Weights of a small GPT-style language model, trained from scratch on English Wikipedia.
Architecture: RMSNorm before each block, rotary positions, no biases in attention or MLP, normalized queries and keys, norms scaled by depth, capped logits.
Each number is 500 + 50 x the weight over its row's rms, rounded and kept within 0 to 999. Layers, rows and columns count from 0. Numbers have three digits each. The size before them is the row's rms in percent of the matrix's.

# layer 9 attention value, 384x384, rms 0.069, rows 294-319, columns 288-383
088:520567586513519452558381460458432461543538517457503386445529495489577469621514398471445434507464498365533481524591462518481594478471471568489490485491531505488570469503422505577480519540471462530481487546458527532577472476463468435526500529544482486497554519511477523469485451518509568484
091:469521514589466487382467475459518519506531408515463560395531407438487547521546487550431510445534549602511516474491531363519493478456491444460482490462522406447427517537555537484523472463502525477522602425504569472467545548483571492533546538535420500478469476386509512458458500555404540479
084:482486523507440410497529407401544531486517462488529499451454450523516502575479525465561499454530562397551496569562500482530456496567554511586574548426532537540496467490480464456520441537473508436431509461547455547360425534465472555436491565454509488388515485559390481537468483547467517488
087:482503540479494461474488509574490528529512493426486547462498436533610516508584515515496531525580484618549517390530489536540536493533564475374471442481533602524523505474484529553533411489498496564458556459484514410527535454317523400549500471422552594425584532431414531470471548486560482457
092:468604520445415459412508470408541470502576555550535540414515463500451459461484435508596510496414520490531386426507429444562562538457443465478525523495453537559489492441496490433505581571481595449432523537645501502558531452551458538502528591427573560477474450487505458496497484491508553586
092:465434502535506487463482472521469476454437425512472460495421490520503461561483447460435515562404546463575472489573494497463551474460465475488492432506512450446463551518564475509496508444496524521453467479424517599490499475486533446480519476527401488490422483441439486481502494507397576547
088:451468502453449463531493397471402457388366527515501485514516434507478467446486483461614573480446508508502399488571508536515390532499530453540459452554507540519518471444456502520453503557491585524460580487552429520554477423472529519476501480533545569560552501484552511507515598394533427435
089:423559549577452459551539479587517512525511505510464487516548505464481548516526488449492537419514490444448563479515417468460462492473585520441551593467561416469505550582537604343502569414500517563540433539426521545481533589474496521408567499630531480504542456540493605476450525395436446520
098:557474428567514529492436550560432490581499513554422529447542527530509508564565581532490532450542507455553599448553513429419554439490473482526433565374537452496484598525519502466449551441559524530532501430538545394553595474574568457496556489493532431459513522473558518479573525528478560482
089:534505519538440408501449467462516475509452449457506597459463486439565527568367482420485543464502472528522516482532433496420481470526371586537443503498418542496514474454450460436483482557411525592545451504542500527465528548549470523547539486490563497438551470485649497437433490442504555465
086:482573541488627529518504494406499487513492553426473510445479455459519506505472436554619509476473485495450525445490504448422575543524592533491467576559488569529546509528606499546510552545520489523393522453490499479403389543504489570579507450451438434443537455503485571514471515566494402597
088:444449474573545503476471505451520510497544523534607559504438477541428514631544514534483511446570496543512625528489504474547471531504458543565476481484532486445462521602506498444520506492526536462513424600584560479535443443498548523514447525514512481543568525444482444462465474476516477474
087:549489476471502499474477548565445562536564567483413494420486515554465545543531544541442578412458416476476519469528561571497572469605471488450577477513490450475529495614458375525587551494527495460424500503522545443479572507485556485432372420553623512453517492463480437612479615496440506555
088:521574449560439519493434523511507499490439463504530409537467549474564490485570488641511528481485535515495551508575547501594600531555417526563509557578573441557553558500516466504466436469484518461473508421447574466475524411532507517488447547587524547521449439488511530493512448370619526411
096:503510519539516511498505538459406506563529559405490582507493439457502487495511518527497534448465542562468557479532525438435603509539517550473489477452563440490396544524490566477447462540495501436442347508427518515559522449420574526462520572539501494452477447426464590421503437457452510508
088:585492466480458393515460481540580445505444560582530434531485615545521569476494504469586523533591434522518602553479438501449520448534503569527573517474487398494491616571426509479420455445550541539533456516434522456538562543453506642570413448525561458578548528537460494542539407502475520461
089:547490405447502511428511491511429530486559560517572473471448422494530499385490517533577437470501553551514449498501476474453495473546477423478495407539525502591477535480535454518578493611445498505526504530471541524507549432486504554584543525462466559527514374515479531545504530481501500516
092:499511564433539446488450479482564549499469454502510487541533503535515510491504458496515511522468526396488629612528543430538547410518507596472499516463529424500487505533444553489460540502467484491463422599406509521503475445490525574592486507566450460492456484474471608457569502407426514508
090:565487640535552469510443575513523577539496460492553464475613654528491485516644608512463523426505556539491560408509523465427552436547481565521491528460513530505480527497525483602509475508471477516542371484397517461608502516527501495433526564505387502479513600487515549493475476533508435538
098:504501474556570502508503561478603462526498467605510503540482521444447535529494552442552506504557512512444536566458517457464517457496523532572411451496487547458433435444488488423471424547378477508528554564352483483508393515482544452460540479540476472531474515411507533502558461465566455528
092:509487484442517514527440500510501483395520514588489588524493500506513541440377458507515415565491426432503469478472526554548453454516523480535410499547510548481499550543531513450504471601448481451583573498471469528544504494487431572433535440567487577625487508484547505473427489558524496483
091:483522439504393440516519542514596444471520479453478488494523504506549567564458592533413557444526452527527493509593598493469534439546561511472585611447586492563559542487490471356504556448504467474500531431514474560451556495579567497504559530581440476523461608540551545515480547440538427462
091:467458502514558478455550450545528555458469499471468505531465563496555561459529590514492446527616481395535550537439506431477496381548512509455438540516497645495536508431504477527482440556538440505513517561422428449497437533555479566541517537581478483618509483481437571516523564559501536507
090:484430461570510475455542530509370514446579538530525552473460494498528402500474419427539472577445410559505476457543498524490468467502383465471407517539549513533494517553513499594559595481447546396456571512478489526595603468460560341552527388521542580502501455522491434409511516450521469543
092:486508485489469539479487485515512529525446500470498445465487519508540568565502438556486586372499557530453476605514493601446480432463435508472566513476501469464505547500442541412451449501463464546478418501431562496470421514591498528537516308579575367575438419451517529470540496489440625542
086:416414474477550484546412535484549467513456507477506516510565436424492458479425548447609688489510402664540466469514470502518564529455537517508534518499522519579547466486401481462427484569483548491438546445584483512469491450490532476504566427527452554533557523491488428559533442409542500435
# layer 9 attention output (transposed), 384x384, rms 0.554, rows 294-319, columns 288-383
088:497428441537477526574470459454503567540506529536467476493504462460569547526538498494551636513453482581545505479569473425485489442568503483580499528497402516524527526522451515591547432531514458538482500499509535518462527496568452561495611463468441452567501520518512443471523380537593485540
088:559454550490451508508453537441512553452456480438545503517528525505441507509511541464363498516463581488469504486506532527533552569510540436621513449468528528530508431503491614561485448496507486536514567492465445529459500539506509486560473506490531471463496512498507545510542501526464511466
082:522514457537582461450517519544493462486482443484463460537514585437442576495480408484547432435558522559444418487427485480461492530498518628432561547518436519438505534482494465523490472549547553495517427455572456453496456467492423585520525502611428466498430391608548473476474492469441548489
088:490492606614501476623477461500503583415567542459573467506491481469522467458494500526535524425599549430520502478458466481440544492526546519508450453492435504533547496433467524488486492549426561494473469518503536551434457447565556479563504511506465550508615569500419517550484453375468448542
090:394465486492599554492388474528515419469455548521445439441357507453542560445465531527442512451427542504489378422504573489515388442561589548516463517575476527502492414495534505564422547513500522519451509406472615426524503457462486498483495567566525505490420401467497508522566498458451606507
089:615479470529574465497386525448465434543424488471454510478483441484459426502527547521483521519512406520513541531480441496560458564566531537479555428436505566497482545537426500524484526476510488505466569481472517626536596495587500448525495489516523568471531428471450543493457463627504546516
085:518396467517470487554591503410488491541492546439564600516484511498536508542539452550500512534519516608494459494520509445458507547469487571473515435534476474454528518497529419607537440529482575462503504470529507457479422536428470416557511526499650503416526537447437453601562530525615592496
092:571540497553591406537476547532527570487471522536463584571572572481587548575534654520586498491538503542472450468545494512535414468569440465516504462524524526549449453533510494585443512495486499455575454511509529478497443552391544478387543598534513561540506519526440470441474488415453492472
090:466577492487522514489481473505556485532425506462527578448477546484459470536508548401543529609550517472524397490565528468425466453504435488494421575533486526470438455395471560386505500522470552524586536483411431581543570502411543599418465494417513536451459565475534521492571535529496549459
083:456353489493483527496510518422597480449502424452577489542468494437589530622547455472583517401431556533495522481519536447419575489497494542546458526574520461496521564484441432364456516538630528452467520442564548405443486471569592524485481489524577464503466519490542448449525553471470545504
088:476451450523495425497446509600524438446493386494463592422467470476466508581480463488521435411472414463507507492488497498510461471524456542511561519465482523463592495440543513470424554522505466583528545419449521522492463502488451463374554431454445542509518463428483571573456515470435459419
089:498565579463459476434481538499551557496471535483527583474529495542468601563521455418499437483609581479455584451500603510524484521387557528494505528398493511461521518566469583515525441476478492434518567495508510459500386572566445519534588414446522469493449560568593498495447478588418490530
086:476510499452445621540533490554436531401462541507451513519428510495539459456476400539578534505547516486570416481412532621456532567504476511436422510490572483535447465396461507472503525542474470543441506465563470518495569540467459461482467575439531488431547439436500518522442573492456534514
085:482427390518480469486489444505578427442512527461442484445466542553480449461376490462491507529399448527488545531457426515469564461528581479424573424448453429486643474464496584540499528502532505453466471516505540524529483435442475560512475484510476508542453472460537515461461529531502449568
094:504442395538485517420429559508472416479507472527547502467430530495517503593538515563481491504468458502568523398537585500512490554606512517460531454548532465457535499491487511447507528467549578458479440429439499478644499450442518475502462532525486528525503412558433527548433489482499502586
086:585547524427461517570619535473520498497510383541526472533491527451370477496593480617495490481520479521507524447507480581505408405440507463498533479544514526547456489488597539525450592436559541474486588571558530555490429531495505497477483426472511456491418551509480515493472534473441566531
089:603491513451451520484458410500490497526507476553564562522567506529422499506565408523462618591477500572495530496399539467478514586440528534402414380625553521477514496513555648467556465529516560548452513515463542477487479397525488438509497552506459542431533444544435503461510492524484536497
084:573416511441513409518486507473536445499487386578461560584587498502560519553516430607506472532481422504458512490469472467533464422562463372534446454483440480559526498520511428522485576586470436500584545465414488564440521389549561380587586435531474529570472510578498482472460419530459564578
085:521447500526481486532590535546496446399526429558526487491543524522559541526503600521401466514542382610427478506578476491498462505517493452563487506559650569527428446472600595457504464584473441490545496547456502576516560449436511511477527508474408454571540506475572388484471522467508548404
092:509404496479525467466510578463597601520430510475535556470450512453481427508450457479535481601518592518532452440514525464545536435509528548517529501561481480489494435498514464404489430441559471537565484494462518501524521471472546470548532449528479504551474483462468491427606566471577509570
090:454605490497413477447477566532576513468463526552502451489448552514488492512448556477602520514522531500552451469432478444550560467448517527551457504433495455454508508526412447492449455526581428479514535491518501532546482560508426458457569542576561515476577553565516537492508460508607507484
088:589497540501542463466477570540515518438538452505497546469568466486499471457529537487407463522469486460485487510531566459488536614460468529512522509503436477399432435533505620486436490545554512490486486609536461549519527500479458576355505551517483491562523543556561343485579536441449505495
085:509543583492492468540430487470498484439474510561450532536494423529417447476468512441515475503477537557498403453501506529551461549423464478478496504499561517490496439526413556404520566519602388502464572560547427440507509458476483492514590444464406559537577495473463486474502488563415548501
090:631441604500512491491465480404458492487528462456479478532495519571574480484463476500482506479562562497592490508421536429548515446480532496508471498601481499483518447527469449525519466461384536415459485541433543519508525483434455496541488528499559429388431472546478483388486492467466518470
089:408409447616544402454509505573474460552489481577463562536505460420557595556416409552479508562489496538446507508499538538542476406484452517431431446519496474523532506548466448529395492494503545519497485492483539494475517501569562543535530471508596525486518525434548431495515497472581572508
083:540664487534438408572501481499484516532430511453525544539494486590463554500474541490546538487469500514509425472504444459544545526561515552474551501437465432459496409487499495560601544421522488488564483464568529537478463484433535488471413619446457476458355463501417474586393502532582522532
# layer 9 attention query, 384x384, rms 0.0516, rows 320-366, columns 288-383
197:461531484507561374509476515505446462394593516519611385544554514476502500562567506416448486446452544568488428487587461552472526454578518492433539491565380509501565605531554506422547567579595473429428549507503515458466498477470512526525422527538490474512493470510522582416497514482526605426
067:470506482384539402557474455468493647430486468505480489510427583450632531526516546424548634527514536534564499533483484467472519441516480514481479455511504452479537417504447470499472531553607479450467555570498480509514474477483476507535473508463467490538546526519394456472579529509470557535
059:432446493525578513587546544508499477506574493632543528531535582519512560498513573402500490458489487548552503496525458394426583433503488546518458442513578494488577551558565473491477412551547454531487542457500432539601511372504579485467490515408455479480486463468434509472499473558457578472
069:476457628523482424556571571547570556392477491522548467509539524558558502430509569489578503526450411568482507530482480462567535484482513554429494485513501525551474523504590514558460572587566497437493574419510465472534524498555571515427451485506535445618515471484530563474468581500498589552
085:429549476513509408515524518590462469438583542556542521521535459568531565378623605396510513551468440551485475504549482472508554446450510504473557523514471424461558541499561538499473532571539557484425530429464475561510493497464548552532392494499499521500515609561573510452563528504566607475
064:564546537483491411530553564513371538408512507417486427593471476475521563451538528508481520493463475530497448447434474582480610539425475575508483587532525477520568472512489519572439490474572535523463504494494473469530519511452578422408431522478431485578490488461596457510487530476505591504
072:421558519540363451443574597580533537479566504435610492572517525505520543413538582412549481492371390535491538425534530449504485502469544595458528495480568472487433451526624526497529445551552442398455543442489485491479536453484504528551476513541585464481506371556502516494512503504508597507
076:450555524481503383533533569529536527439545557467509552515577571502474544402549615430500533482484364514525501308491542511487494442347512448495546493476529528394487441568540526516499554529476541575397586468575558492502460542440500434629484412570513469527363462534450487564492510491456489570
158:447481449517574387512501548499498459410579492491612423537568513484507497519540471390438491422469541502498464439575499545470559509548518485455554464492400528470544584551581477407542551549584490436428492532485502433507585450514444523506470493575497497511477507530484520458536559475452587459
077:502525531486443512477537506602453549470566600564488593448561541503476520486567502478455519525455492517486447533537452493550460623532356487460539593460563560487608534482663517543486500500508433527442505412496529522500497430494514398439440569528497508458509459513506441494506563447532494569
118:553504531495483571538510434479492531540406493562394472418484469516491511540484502671537465538518540487489549512431474493546490522469485473530444568431517457504489537452468501523452464408494531624567427465445554544527497537439436479468526481444463445493575546494509395538431514524508420533
090:518638445516498457443543562565570489478541446485475577455600647504468481468557528484540562489507536434476466528565596511534485548462465491532611472413648530523503484487528492512576512451504573454543463458488473468538497585479479518431504518535512480473542519555398563562440492436439488544
088:507407517502519529488474436499499508607447543565495470491424406477512557491440484545541461503544525606571471504461435482494511496552452526427433564545467511564512500518532430508514465562525505577473488506481440484491506458455392534498574433410537515479486480498558404457528480557522566490
089:505432447428496542518490556549480496465590477496572470537538576471471479476549551533474566505469470499506495474497428509524532458466464463575560449442493493451528547523513486485534508483497522502450608466485452518508493563555440547562411475471420609548447492497458594446495554502466447522
078:550517510569476477462488512519420462445451531471378538505447524565422531483486595545501492507532470590479527603505536385545514492457488434525526483475529540507557449497519512467456506489588536603476450449579429460412517512367554518501502493422453566506487486508507428521509502516470493561
083:592501486527561459470540521437530487393505544432490449487500599485501433528545522467464572500455428491424499500519493507483543532513521525552537404482515500449515576529506446471491528487474589479520563429472563515516499529479548556565475372467524461593402539494448570544523548519441483565
096:504429525501543468471435496470494499526418601484520510475512446548540461507446483456460539440527429481458528533514438464495468508582575573472633463488576459593491501531508459414548533532499414510403564489480414485480411553583470453577531519526585389501607481475557392510519475535497481456
104:524556575539493539538445482480579499632402493402407573473465446529494524454423457489519487504542535545517489430474516420518522514567520482597455511499462429509425466585410532487408533505436590525537536517517524500519446578444521435505562503414633495620439471550507481542486463520512481552
087:461465497534555572520460457469394488441524492583437494531480483450437533540455510606528459429484520540476540500507498461528512525453511436525575492533539486472524455424506536519459457503505520545572469574479482486440573518537504509419519469457561529450480518519468535520526490441474502518
104:473428497544481553485502470573527493522436442570453447507523484499563531427429491491476439486507578500468506507451399454543457453494529505403464478522531466507483521489454426369483543519444561472428489508429467441434491417525499431400475491502498459560522486403490442522469536464436464534
103:563482532430541477390485613493548502495509526467489504538517469472443374418502604449509405434513525557559367536546549434489502498491497424461478551564420510516435472479518559499458472558472279518618466464505563515503437519388460503558519503481536439539522485511451499528499453484578546457
100:555463557418594499469596475506537451438452549462460495488500524427555456592588435532482439459468519366561507445455466478456487491453515533505575515437467504472531540498534575427543546573503548568493567533512477494611582526538440494541526527465564498488512548546387474453405496556463493624
099:413511461501500516481512541502470475472427469495438564540469450494579485449465495413536516543463507538484425569505521504561462500420471469538416503541530553521583597430541504600500495490589457476503479460419505499530472470469538473596459542467445472402488546644461554488539461526550537488
107:546516559475506463491489573481508487517538587549570487433514505551514508419491526436546435524446529474485505469479479553490443582529422501466484412561475442481513584474470453524526420464497560611463538479460523512469485494540550484475480563514515437467535543546492385475508528510435475558
136:503473528455444592494510468477573534547415491410446591521498519520491492471407515552564526544564453443492540552437501433540481495430472506573520485449576504520432351457485499573447437466405549533537455508512460558552460541482502476434594449423557545516528516509465434604458497527513407601
062:497427487489517459464501468513497453529537541466561391533610491452396553532556579486487475556446477590549541503552544510540553511531579473546499541507466503469393442501510523549581593477488434456512429446474574442483442484484520544653530448580525463413628495396471521547441572518500516543
072:505546497490561383444536539613494548459499530528474463542548505536545517568491494573582545532473484533577476431434518519483540557464448547556491553490471474463559445479529517458450532565601486479513514461470495564578495503397521524502469474580485521522509483496548522516491423568621540465
072:483498459571550447498425497531501488465470440495513520529534497555573610489471473443550530488524384456536507407493497438444522501516488601518579499492511506471498505491503466414512593485521425378434495526419543542414508448609535535512515480513494453372530524526446523462611511491458544447
070:514487488512539423562448446467444538431455446578529547533517572614474550544506539511541536493525392430493436527490474564471539551491627555536517496380448487520547487545458487541520583496537529494521564507424596534449503481603478452481493478453428472466520530507503616505441501466489566455
061:525540491501524474492459580448505477429535419534480540503412476541486460503394500502642435470501499455457442584456511549495532464470568508464484511512530517435497518514505505477461509448465549436534562552426435482394493554470554419559525494406420520547521557494452553449490560451445516453
073:506546488549485440537500572498551453468487482400435508471491540426428500516485629551542569495484454467481535417420519574549574473440496546549545452397538549396416525520479456455515587507555539506466440479415550526536491570512520487482480412499482492488442495476400561607551512459466549530
073:489518455502495492574466500456564517505611471435374463503486485486415440483494451529539445468550557469459512471409536595542568447534573515531511479476477524462420595544445422471440521554524533516529500497533514521504427614504573479444570504528429515511439541417514503502452472456570478462
073:569509536580486468557499486477535508353518433457355487417478561506453453533498514553524534507566505505513480508397506536513488432483531500541495521434506529456429558510403445421369416532530571501556508564489545501470498609519536458516501481495451510421571552478454500520475512482533529507
084:497520533502513489556459581508592466382588523478415454574520551450571484434617512431495590528450458418516514477519471467497493418434543471523558459504499455430508551492496476476474520521498488467490584498533563571498497540536510476633449479535444509496394499470442588559495454454572496510
087:423407472493494564536465487562460457565499633569540523539426496508528519485487532528466504519549456595524447523589462492478495524539493465501486531588465480565574498482601510598541590519536474559481538513523475458460521483430486519557480568448541531513501455509600483478556493501523445458
096:531429513451557480494490487418468465386568471527478413517494434573484424564524526512468489478495524554444588442521470546534532426415527523482573510544459469464525572497461520516490506481538553525485595414479481570460494533424454595535381389423432476445432447523539498412469471484568509463
092:446414560479461502472491624581469485574439520498439559503460530466574530427557493471406506502442471524463453484574402427507506570557468521524491520503519410500589506555489575502507465497439484500510476487485495434479481478506543443580480617568520539562539432397495470582507503531496491544
084:480512547551524508591432430494475385435498480541461476481497478439516534550550560521537570551414530533413480478486509491490522401504549503439536446503509465481538562449428496545412489620496576469511536511507513514483505531539517424584425498502462426478550544543536481394460466498508585591
078:409426614626503551506493527578467483408552550474520524600497521477483490453541525505504570513477491528505497551560459527521536487486523421525593429532506510468612642554558521456504478575506484416438517491492533566535516540479562540571440554589501506558570538466511477547515481454498454539
077:522554545522489499498507549538488483498470504470488500442444503512420509570500552531519495471521574604528422490480499547492540506535532509511538540499432475438444497456453448509552429599543505546547492439500452477534498584445475524550530538556497509358483469462450508466505514556535581410
095:470442478486561482432499491551454500527466541473590593539496492530480497557499398483522584383470540431495411450525585501463527453485429451515460539561523474473461465568483462476535461526461400482511561502548505484520516516544499453387537468563518546495494476438400464494537560494464456516
091:630482428448520510483465543457505446487517469460467544509497524454527433432491477555441533504575412592493459529533447536520496574601532476412546535472513587548355523414530446489514424540466503513530521520489509566543354495527492506581381542463604536492461575519574497496460461523516440541
105:496479504492510452597590522483502530510509566510489464517514461525419465471494445524496551481501451491461502489440548500515471506530486530469587540421416498453542503574500498518529375508498522451517420494486541429522543469508481476430534584437476482558442535395557478502534490512495442529
107:463523500528575468558494513467497458413526525529490449514523484522468476468494432456499447481499509518503455475492511484538585500461529467470550461507519429318625560624599441577516532511488533487495527467441530438428501410464511506482434498582469547542530499481424625469491455543505551502
099:528463502489445434498560565476499492518489454542544490523483500472497637366499468550558507558544575361525518444449466433562511530503450478525539417464541524428528491505575528432350460510504517584599527505471448478485481473525525425483545537463488504529413463551476422526531459559412393626
107:436527586519464560498563489508463458472457352442505494490483521532441440454487566508502440532456498456563542437556509493494448461526605509509578490436476446483539475532548514614538541466411563494408440426542453445512477509477525486453449474505559427511409497517549568516390438428559472498
099:466529502478503562572425566517533533482447455513623540525523523448499491457497537544520491540520525442523563609451425476568528475407416470541664506441418509529475481482538524487558411486431574571511494453535438562477540552469507513531555498474494557534428624437496395529536525556493473501
# layer 9 attention key, 384x384, rms 0.0484, rows 320-365, columns 288-383
071:454485457558488547516498552516484421524406541445451490550448383493450578573465498419484497467513590478515515516512438483468468566463493415365462516505489467561477515456502492448523492470546374573539532465523447590384443465548455494523588482492490486589475448506501513521562498509488497539
092:465467503475422501457463575461419445497493647475505516505537543537499463511466500485605452557471490482549522566443468404480592538450530454362480445542542461551487508468562503406539479650440410559520466550540519564478447524516524536459482394566469477463495433559436539515547526568519497428
081:419542550580485478480464523455542485493383491503474396451513481486592483546518465517508402467519494529425456499514523583508574440506473397509527519474564516513443562388627498550455493479525571452488587455511456537588563510438445428443515480473552574454463488489493378475490402557542446472
065:513498506513604551494407414502561451515547398468614532517495383486465544491494492530441518527534522562472484484509498481523503499484495482480471518515489578379545603587493484542544490541459457470401413529464539490525501591471466471565517550494569484466454574546506546437470473477428525594
064:558430583471506570564478501526431514526535503505416465595452432600481462597498457508457477450490583516485512529608473543491528592584593499445474503565585510507482496529482499582533506458477481444546573605515518476469476510471501430622461581588593510507534488463579524535473419510458518537
059:523445536504525553486514454469614483445575454528509548520520466579479474471464386515495517551481517528541505547618486499503450503505513434460548414532536495530418531467423499453494443470499473547522554518543486470356536606494525571532417487484514387550490434512547589468532556504476523563
070:603402491530554550533540414445461480520423466494510513489432505537431467441546518502475599547551558638417541603487490572488450527536546468509410545497492491521550622528483553510420520483469445578489494536428482547510505450494586528587404610526493488545552523525501623501490503459545509488
088:573494499525517514511582471519486424487550510505457565484498606523510419421472483489500484496487509478572531499481550527548512456501580562580535510409560475525605467453516480419560474547477482499542537577450482557445514542470509552482508585480416446573514481508545439555517483517476497486
088:446468517512402546473522364499602547493554530545587483499492480465526543489369505499474428537511537433501562595508433519561553431510562510546522478489517475439496406493523479580512514446467457511435590474544543488508513510513442520449590527466513430549464435505566506491499536519481510518
062:514389572476518482493455486525545535487489415485590507561533477567515436431471508391516414453578509517531550434404542458586549525574544476484551514422496463465538548592529548534543568547471587529525569533521431555551610535483505489414518497523525481455432510493575449495520534577492603513
083:536511516457523407512428533517466472600404458423494530438514481462493461509469506470477456481451531571465433489478568515534391450421516500488537415517537537535554540531437518514502511524444514512432522490483497501591529513540476535532572489503503540420529455502526465537477498537446510622
064:544414494435573561496525520464513413533456516523479452498579552430485513496497443551485484475541525509504496564488472555542455508601499536475404566432542414645491438386494503483477506546497588524466488539533461569555544537539522553608479548494437484525430442428519531491524550590537492492
059:504563474441483423570539525411526554455476479469477518465445464563541474453481465498441529533491518545444501526473468503526510516545500398524567448474457553502411491616492608507483500385494426473489493446532479508495571513473569451451483512551497534495568601485472455482491523429531581513
071:470475455473494560491549409536542525478512509513633494485514478429508526460506480506482468599558525586579550521519536499492469559542525516420469528505517505522473377441494497412477485464488493504520522540510462553492512501457458604477538440495406497486455447504477586430533541427429503465
066:522545356469488495486455493458543447572557421553420560486475508507582535518588506508476487478491468567524533517541460475470416536586482464589561531502539492567506508483510561573478503404482498433479456523421526508469596473507498499439500538543504467530456618581489421498410584508462576430
070:486524496514462552531469436472596509519446565520481487513546578539508564489442475537474471470446500436466552527454587516426439410448568490499448487511597594483495415413496607493474519491522496416516573528449530510404460377563513512521510386559510516468449502547553586426561479508471483449
080:514395498435544586475581445496417573416533585450543520507467584504516438476541474482522468558523370529411526543449433535518486507506494507486510530420470517555454597547518443476436512523466484428460539418569492527500564436472561552624517452481506437562555659482494582553515450501437540617
087:526544538482564452510503399506553463587500596503410462486497494493508577471428480480516508443540592503439500385455602404487411515501506452629451550514445483422572495501486526535545522534541469512474473550474534468506478497446525507426432541551578497548523450526473458546606485420529542434
102:446583536549461525483503500374487447470499469461493503448466523506538534520537509515498440480463485540574486516508519500494484391419468529481575572553525485464485483470562517523441484524526481555510398571566471457486485569491447495481573444538388532475536485485491502535572523508437584475
114:529436467427600513551493404495506513446498489566524413433436646480601540500527459553565444467500553508586539494512449483552565382462451509443442502508518536534500512447462470378482514574500460530529482463503557525561445501510539458451551622571475413520570428512480451516499509441481436431
121:518460523406566516500487421492558592472539492523432446535569532571522528470499477511447517507477523447574448471617568547470538519532551475459462512566603454494512459513533436605554435531487440524561446571465504513432503530458483564446592536452525503569574513584408363470496487489464444510
119:514514495575500473503606523458492554389468479533501544518512465517502554530506492494554384485482434456500521508464494490534456509552504506529572487494653501503437551607436481350507447491538466540509478569567484444532516539476543492507506427457436552531480492519437465451377560412502567560
133:440533489485472521445506542576600382548463542541395540589450493497592524543502530500499494514540524403461425570543465471566413555482483482518418560507518574423438508530470441450491634583497493550402509476472475538511492450525559521652548453520553465431535490549511469503529482472568573598
140:577470484549425504501607493513445512584479516471442470413443452506509486409497541514526391441471408519479510481451484470433470506539491487585500478480526520509491443550444462434507472479402565512483530397504419465467490481441473460478473479448412423460488489517525510434520491464363584408
086:516507567559522474484492469471596482555521476470530452492490497457489513563410435569485470510527565466496474494483591498470528463553476617470557555515461370415470491467455531604567468436432508559417482538511429579505484553506472513560450448553543538417574513513627512508559458514386499451
058:532436354586482482592500397545429440517496519414485533449462400534502512459484527469465545452498549442451468486523524558492472560535506564596440550416478516525494592496502476492436419459580476513489442437576474606530561465447454468439512444505509522461454561508559462507583416513486527515
066:504420527586428546505498505515514515540495526584431454506525566529482469443498518507568546576484524608451543542475437511613496527539522421482517531473485425506533499464513463451562567458506520427529488571517522430358552458497501500544482505553518456536435473489475524458465482587538436446
084:606432465545513525440536497444461459606467440432512519486483512502523517454472492522561512500546533559428531479461497459513397518528502534483432501415497496574547477410529556551464437513601610530460545570507490620629566467506518520404541431494575426488519588481495526568427518455491573390
060:571451502513507481547537457494542495458456503454514460537404567495506439400624516493441575471600524501445516561493490516455423586488482577456462521520496448547530560509465538515417526517526506541572506468424473504507456594529554554481484432489424402478453574511467490492526521545484557453
059:535456524509422557517450482588592572421525469444500472555546503500488457436521415505436503490498494499586495528531490498435471593481489453437520477485490486496496513417415528437502521583483543536619564561506405547491512412518489563428422441430437487463570499494459528397495540596394581436
060:506461460540571573626485489535455502386568522523476492485460432557533538394618555478604515505535493523564508530544457447485460519574446429456476590512410380577569463419419502467529491537503546540630467612509510524415435434510417523488503527489380468485572424482444546446592504514480565571
053:438518524527501612545487467463500523458481541541525452579514503449531584495568507484588486536486536496571546500500508383543472475501443496466520529492591448469499346422488541516504530469431509472569509505440594530482563493491396577445468459441440526416550467485463542476568498572477450484
061:448530519516474481496531457451511486469486525522609517568527594489519549423439489507526437500557525443583532543517497604552472522527504546432439399390531444509422415446528559591585509450423526490569536498563491489464535522488491575506496462485405495521365410476517511441493549566483520498
064:534440489517522498441531450468477500486469450519518478529481462462458534496447557517452440459506546417506499563538566485469552485501514474504553613510550432551588450488497472501499482553513532538595471508538478480413554509542354600482573556492401433448463506542571519354534547493475548451
067:612533477454500546546581444469524423439499450436432397456542451511430491486577487527511560468554558591361507471527469535427558518463489458578571534527475525514489568493430417515489386495416440503464448423502446590542502466594505390508482546651536496508506517559450571477505519525506570456
074:406426500486517553443545555419489529567552515572477487507474522493461461467446518544330494423534452565513575578391559508435452520524480473570396438559535518561502455536494532487546452465505468487556541565587562428437456511494516441546515545565501480517516458508454539411507559544573515506
074:566471414458465513517471419520563596456433479477534524569478443484509443569511508505484506520474489531504412507535542400472620547475424478419561536513474501456436585440550441483509514498464431520479452470489408503528473596448466492436469341460570469471600468660516436512499569512384530513
067:513520427546534439566468505536530461541532468531545581479502451450511565476536573572569469516469494499597459548525486437487522538486534489594484401467538516503482549399618469507480499442547494459518419435466508475581512508511463563586533517547490459503532545542478598529536502367491435378
064:546459473466418457468491525458524424489549534470428506525568506574416460503542542524491418484459471459528540567563477533436386474525600474573593537431527535543532506446523531441468463470403517508533523448484504483446531419452439507542553564524435451484559486480521595465494517464471489360
069:554432541538556528463484518553495508408450558464567515456490381514492396413536511492505530501518493563467485445515548501512472497498559519529561518415501551493412562580471457501529422437505496612527494495480541509541475478439528549525465559569459467491520440402481455642546448498566504460
083:454432482491541508445454506529466524460434544429518595541464565531497434576465474560439491554426545487546537523499475478556490470549553566417492471440542499493418473583444576427533549582488555452414552534554598440517528563536486422450453485494478468529463489345476439526439440547538501518
090:495582536567473532442448474410580489492435530501538499505490583524515496510530525493417475485535524461527481445577466473548362476604509507502611608606435407483452471526463504435472457498451505445408514476519486594502494604553407568521560402461503467505507512485539440468425520516566563446
108:478539541480491418465532541427484431611631510484543516511492531554453476526532493508424515543460449392484421435522488400541464504487446430494514572506454501472508489529464502485508513438481529515500416548477554517509455512477534421582426533452474517459390438419471437446565470507509542508
116:487299519489594482513458502549544443506547397611544544567592514478519554541521514561408511395511445381501438387476498447523488438483460428506507506543453505392524555555471559397470520496558536465560459505450464446433612408411413560576433438439413544465525508464495447492460455483425497467
117:443566472568493535558467558537498481453442458483507457426411419459522399414549548581473635520448530562487464524494523505495501647480563488449527451474503507438540521471505512528517547540563544574484543541449546569503493579543528493454499454503491516538475539528468526542449461530581472400
134:423570550463560523517496469476515604588510547464413451471427657530509545500500546558533542494459512449533528435506562601505496446490503510517458534371438523522457574517479483540545437479521504590453470533479502603517553500528491535472478522482519478466431580563521502454505530485599418405